{"bias": "all", "seq_len": 2048, "steps": 7926}
Each number is 50 + 10 x the weight over the matrix's rms, rounded and kept within 0 to 99. Layers, rows and columns count from 0.

# layer 6 MLP down (transposed), 2048x512, rms 0.0454, rows 1309-1334, columns 320-383
53 39 45 57 50 57 42 54 76 63 48 48 50 33 54 52 60 43 62 69 64 43 49 56 40 80 63 44 43 37 39 51 48 34 32 49 59 49 41 55 47 34 29 40 52 38 44 57 60 70 37 32 50 50 52 39 54 33 51 50 41 65 52 41
54 46 44 55 56 49 51 49 59 52 61 51 48 40 51 48 59 45 44 54 59 63 33 64 47 52 30 52 50 47 58 58 58 53 57 47 53 63 48 50 52 52 46 49 50 56 39 41 62 59 52 49 60 33 50 40 38 52 43 55 57 56 58 44
40 62 43 34 60 58 53 51 47 47 46 49 52 53 52 49 45 39 41 41 53 45 74 50 56 49 47 43 56 51 51 42 60 65 52 42 61 60 41 37 55 54 51 41 54 45 50 51 33 52 47 62 52 46 66 56 47 61 49 38 37 60 54 34
50 53 65 39 53 65 47 57 63 59 46 40 47 49 52 50 56 55 57 48 50 59 49 47 48 42 54 63 48 60 51 51 47 62 35 60 43 55 59 39 47 63 52 36 44 44 44 45 46 45 46 55 55 44 45 41 58 48 45 56 38 55 53 33
54 44 56 52 37 46 53 46 41 57 52 47 54 47 55 50 56 31 44 62 45 43 61 60 51 42 65 45 63 53 65 42 47 31 38 54 52 43 53 59 46 67 31 52 41 57 58 46 50 40 44 49 42 73 49 50 36 60 50 42 51 43 48 62
52 58 68 38 63 50 51 46 61 55 42 40 54 65 54 58 41 62 49 50 51 41 62 70 45 39 35 59 50 39 58 45 45 43 62 51 86 64 33 41 37 50 53 38 63 74 50 54 63 58 53 47 54 53 42 57 58 50 41 49 49 76 56 61
50 28 66 43 46 49 52 70 68 31 48 47 38 46 54 58 61 55 53 42 57 46 34 69 66 55 50 51 61 61 60 52 66 48 54 63 35 53 49 42 68 36 62 52 54 41 51 43 52 52 41 55 58 45 43 49 33 38 29 46 43 49 41 22
42 46 40 66 47 45 35 53 64 54 68 55 42 46 49 62 38 58 48 57 60 50 64 40 56 67 38 55 49 44 35 70 49 63 60 59 50 45 53 45 50 45 66 53 80 51 46 67 44 51 48 56 45 51 55 38 40 40 79 42 63 67 54 52
46 53 51 46 36 65 47 43 60 54 44 57 52 54 57 53 52 33 26 58 58 58 44 54 49 46 51 50 53 38 54 60 51 57 51 46 58 45 64 53 55 42 41 34 38 50 58 41 47 44 36 52 50 62 64 50 56 66 52 72 52 52 52 70
56 50 46 50 43 44 60 42 49 44 54 51 46 58 40 47 54 58 51 50 33 56 58 53 58 73 45 33 36 50 54 66 53 59 50 42 50 51 45 50 58 54 60 52 62 42 37 50 51 45 59 64 43 45 58 39 45 50 52 45 57 67 50 34
48 57 38 54 38 50 32 55 39 44 48 45 47 69 43 37 60 42 61 30 41 42 37 44 40 52 39 58 53 54 56 39 35 45 55 40 56 60 61 58 53 35 55 62 38 52 66 50 39 52 44 47 43 45 52 47 56 66 50 47 54 40 38 62
60 48 53 46 41 47 51 62 53 50 48 38 55 54 52 69 45 54 43 57 44 43 53 57 53 48 52 50 55 27 58 51 42 62 46 38 47 45 41 44 44 56 41 44 58 46 45 49 59 56 48 61 52 38 53 58 51 45 35 48 55 48 39 56
58 55 47 60 39 57 46 37 54 73 45 55 51 67 50 54 40 54 55 54 54 52 59 47 48 58 25 46 69 58 31 44 43 32 46 34 31 45 56 50 48 46 54 53 61 50 65 54 50 39 32 32 64 58 35 47 52 47 50 50 47 53 44 61
48 55 55 47 44 53 52 32 55 42 56 53 45 43 51 45 55 55 51 40 55 72 54 49 52 56 44 44 58 52 61 41 44 44 59 70 54 60 44 54 44 42 52 58 35 44 43 59 55 49 66 42 47 42 44 47 53 49 52 53 37 60 48 22
47 57 43 39 57 40 47 45 59 57 52 48 47 50 39 48 62 50 57 53 52 42 44 49 35 44 43 60 39 54 56 50 46 41 48 52 49 55 46 48 50 59 53 56 49 54 57 52 42 52 57 40 50 46 52 62 56 60 55 48 63 49 52 52
32 49 51 45 53 52 56 67 70 54 57 56 53 54 57 55 44 44 56 48 58 57 37 48 50 39 52 42 67 56 41 41 67 43 52 46 53 57 66 50 48 43 37 52 57 43 55 49 58 38 47 43 45 64 54 42 42 63 73 60 53 67 51 44
41 50 48 55 53 53 49 58 60 74 62 50 57 63 46 45 51 48 51 60 53 43 58 60 63 33 46 65 48 58 44 48 60 55 62 45 46 67 55 46 53 44 50 56 43 54 61 54 50 47 50 72 52 47 38 53 37 56 43 37 49 57 63 50
56 49 42 41 50 53 63 44 50 51 43 60 39 60 53 40 45 35 57 49 46 50 39 65 51 40 45 59 43 64 31 47 53 52 40 73 56 48 60 60 63 49 41 54 45 60 60 55 39 48 61 55 45 38 48 54 55 39 51 46 39 37 52 47
34 47 46 51 49 44 70 34 45 54 52 46 51 42 57 42 55 35 47 56 49 53 57 60 85 53 48 44 42 37 49 50 47 46 39 57 59 57 42 40 35 43 52 48 39 38 50 56 28 34 46 43 63 54 57 35 49 46 54 66 29 48 43 34
60 50 46 59 53 59 59 64 56 57 56 31 27 57 71 65 48 50 52 62 57 51 34 57 45 74 60 31 72 43 64 27 39 71 64 62 43 46 65 67 44 51 46 40 64 70 40 54 72 27 42 52 37 40 62 42 41 43 49 43 62 64 51 46
32 58 56 47 34 50 47 57 40 41 45 50 55 37 42 46 45 45 45 43 45 46 44 45 66 49 52 46 68 48 55 35 51 45 52 45 51 62 54 49 37 67 52 60 60 61 43 48 60 37 45 50 59 61 33 52 44 76 56 44 48 46 40 59
49 53 40 58 59 68 52 41 46 47 45 72 46 55 65 47 45 35 56 37 68 53 64 39 51 54 49 41 68 50 58 42 58 44 55 63 55 59 53 61 64 42 57 44 64 46 36 59 51 53 54 66 30 53 50 45 45 50 46 52 33 50 68 50
29 51 61 59 64 56 58 47 45 32 38 51 46 42 51 53 60 52 33 43 56 34 46 55 58 41 59 62 53 45 56 52 61 14 57 49 38 54 48 57 45 48 40 48 49 43 62 39 36 38 32 67 43 67 65 57 47 57 38 36 53 38 55 46
36 47 61 48 42 40 46 52 31 41 50 39 46 47 41 75 62 44 56 63 29 45 72 70 73 53 50 40 41 40 57 64 68 59 78 52 58 70 45 49 57 65 45 82 42 38 44 39 44 49 59 53 56 28 33 54 51 72 31 71 48 66 25 31
65 52 44 50 50 49 55 55 42 42 56 39 57 38 50 55 41 55 50 47 54 56 62 58 49 47 52 53 53 50 47 50 45 41 46 52 51 46 40 54 54 55 43 51 59 52 56 33 46 53 43 56 51 50 51 53 36 58 57 50 47 38 48 52
50 51 61 55 63 65 57 55 49 49 47 65 51 61 54 40 35 62 32 53 50 38 57 53 50 46 35 67 45 45 39 66 48 37 62 55 43 52 43 68 31 32 54 31 51 34 49 62 39 51 40 54 44 67 51 22 45 82 58 35 26 57 44 44
# layer 6 MLP up, 2048x512, rms 0.0482, rows 1310-1334, columns 320-383
44 51 47 46 45 56 61 49 53 51 47 56 40 58 26 50 41 49 62 37 47 41 45 46 34 35 45 47 59 46 50 47 50 52 52 51 44 52 51 61 49 43 53 52 51 39 56 54 43 51 45 54 51 50 50 55 62 53 58 44 47 51 55 60
37 45 52 60 45 37 48 47 35 54 39 39 63 36 60 49 49 52 69 46 63 61 64 52 61 43 59 61 57 63 52 41 53 36 42 61 53 56 60 37 44 45 46 65 64 45 51 50 49 67 43 46 48 66 43 46 40 53 75 48 62 43 54 41
50 42 46 53 51 50 64 33 36 42 47 53 40 42 43 56 45 60 48 46 53 63 55 53 44 43 50 41 57 46 53 54 54 54 47 57 50 28 37 50 59 40 48 53 56 58 57 44 51 52 46 53 54 57 55 47 49 42 46 43 39 69 56 64
67 42 54 46 57 61 45 57 40 50 74 36 57 43 61 49 32 81 44 55 40 52 23 35 41 43 45 45 35 52 49 49 50 44 50 49 43 40 62 67 39 61 34 49 66 68 41 34 57 61 46 48 57 71 55 46 38 73 53 43 56 61 37 43
36 46 75 34 54 47 56 61 59 63 60 57 44 34 38 44 38 45 44 55 46 43 30 30 50 62 59 34 44 51 27 63 58 59 48 42 44 46 57 53 54 44 51 38 48 38 63 66 51 53 68 40 54 44 47 46 56 49 56 59 65 33 38 40
59 65 39 54 48 37 61 51 43 43 46 55 49 63 25 63 56 52 36 41 37 61 48 55 50 27 52 35 40 50 42 51 62 67 48 39 54 45 49 57 54 57 49 49 65 54 62 49 38 46 54 65 66 45 34 32 36 56 64 60 58 43 60 49
40 56 54 41 46 72 34 51 62 45 50 26 78 62 36 42 35 42 57 40 47 42 62 46 54 43 47 60 54 48 47 61 41 67 53 50 44 59 30 31 63 65 52 30 62 37 58 34 43 64 48 62 42 46 74 76 53 57 54 51 46 36 50 49
40 36 52 53 52 57 54 50 48 45 33 59 47 42 34 40 31 44 55 40 58 38 54 33 49 45 58 61 53 50 59 46 51 48 38 45 53 63 52 58 33 32 44 42 51 47 53 47 57 52 43 55 46 62 46 55 49 35 50 51 64 43 66 38
41 45 43 46 53 49 37 52 50 45 44 47 62 35 52 44 41 42 58 43 48 49 50 55 58 40 57 56 46 44 49 31 46 47 52 59 53 49 32 50 59 51 55 41 40 45 59 44 62 57 44 46 47 59 49 51 68 54 51 56 61 36 35 53
64 36 52 51 48 41 61 67 30 46 31 59 50 51 49 53 68 67 43 42 52 48 55 59 33 42 47 34 44 50 62 55 52 50 51 35 52 64 54 72 58 52 38 46 52 49 39 56 67 44 43 53 46 45 39 46 46 46 50 50 30 62 34 45
42 44 47 49 54 61 38 43 39 51 51 59 57 37 45 51 57 47 47 55 48 66 60 52 49 44 51 58 45 57 55 50 46 57 48 42 58 33 52 45 55 54 57 53 57 45 51 56 55 48 46 34 42 43 59 55 35 53 52 62 48 44 46 44
38 61 50 34 35 39 51 62 51 49 42 44 56 47 51 53 42 58 41 61 45 58 34 49 60 51 61 49 55 47 50 64 39 49 57 57 37 32 39 51 52 56 51 58 47 41 63 47 50 41 35 51 68 54 60 45 39 52 48 45 41 42 43 54
61 59 47 53 53 50 50 66 50 54 49 69 55 29 43 55 47 59 42 61 36 33 51 53 53 59 61 45 54 48 57 57 63 53 47 56 64 43 56 40 61 60 41 64 67 52 57 43 62 65 47 48 47 47 45 46 44 52 57 54 53 55 60 51
46 45 41 49 40 53 49 61 56 56 42 51 43 40 50 43 33 45 48 64 40 39 50 56 63 56 48 52 68 54 49 49 63 45 54 61 60 39 52 60 45 53 49 61 36 49 57 57 34 55 49 40 50 51 30 45 37 58 51 39 39 65 55 64
53 29 36 43 42 52 30 51 45 62 47 57 51 31 52 74 59 47 62 52 41 44 51 63 57 50 52 50 53 51 42 59 43 46 40 37 76 24 54 48 39 47 51 61 60 50 46 61 60 66 35 45 42 33 42 46 42 26 46 48 48 68 52 52
39 30 65 49 40 45 36 48 40 43 42 55 47 44 52 44 62 61 44 38 51 63 51 34 48 46 40 57 55 43 59 56 58 38 53 45 50 44 42 51 43 39 36 64 57 52 43 53 59 57 43 37 53 52 45 46 51 39 60 56 57 48 53 52
58 34 42 57 56 54 49 53 44 40 56 36 45 54 58 60 40 73 45 28 50 71 61 26 45 37 42 33 57 52 55 39 52 47 67 45 45 57 57 44 34 61 55 60 68 50 50 24 53 38 51 61 56 56 40 49 52 57 46 46 34 47 47 52
43 57 46 43 54 57 50 60 65 72 61 36 46 56 55 53 57 59 46 49 49 30 28 50 39 43 51 55 44 51 37 50 66 47 50 50 50 57 53 47 53 33 52 61 54 68 35 41 43 40 42 48 49 39 52 39 78 26 68 64 54 60 30 43
52 46 41 52 43 40 61 66 55 60 55 51 58 37 60 48 47 51 44 39 58 53 40 44 41 40 38 48 16 43 41 53 50 53 52 32 49 45 34 46 65 48 46 66 48 61 60 60 44 60 37 58 43 38 50 55 40 43 40 37 60 57 45 41
65 37 43 44 26 41 55 36 59 51 53 64 52 34 50 54 47 57 49 65 75 59 51 52 40 48 38 48 41 48 43 64 45 54 48 61 58 35 31 37 63 54 40 49 47 40 47 69 46 85 67 54 42 34 55 53 52 23 57 55 45 51 51 44
45 55 59 45 52 49 55 54 36 56 49 50 34 56 46 37 32 52 49 34 39 42 55 41 49 50 52 55 51 54 40 64 46 62 56 51 39 53 25 63 62 47 55 41 48 51 67 53 48 54 50 59 59 54 51 42 44 48 53 45 41 38 47 36
53 57 60 25 63 60 53 67 50 38 59 41 56 46 46 58 44 57 61 38 49 52 62 63 58 55 71 54 33 48 59 50 48 52 50 36 44 46 63 45 43 33 42 46 59 66 48 64 58 50 44 65 60 42 38 56 26 56 60 71 57 51 43 28
68 39 46 41 41 44 50 42 27 68 37 47 37 59 45 66 60 36 38 28 72 54 70 68 59 33 51 48 42 48 36 37 42 67 40 60 62 41 42 40 61 49 71 48 42 44 56 62 41 63 46 48 46 33 49 36 30 31 60 46 28 54 62 54
48 33 41 49 48 55 48 60 45 44 32 45 48 65 54 59 46 50 39 39 68 67 51 40 68 31 45 48 60 49 70 38 37 33 48 45 56 37 36 69 46 47 60 66 61 59 48 44 52 66 44 62 57 46 48 57 42 60 56 53 65 49 60 54
39 36 21 47 40 52 47 53 46 52 43 61 59 54 38 50 63 49 69 62 36 52 42 51 58 60 51 43 62 52 38 40 56 59 47 33 59 69 56 53 31 64 21 57 56 40 46 67 50 51 54 33 42 52 52 62 59 45 47 62 62 43 47 33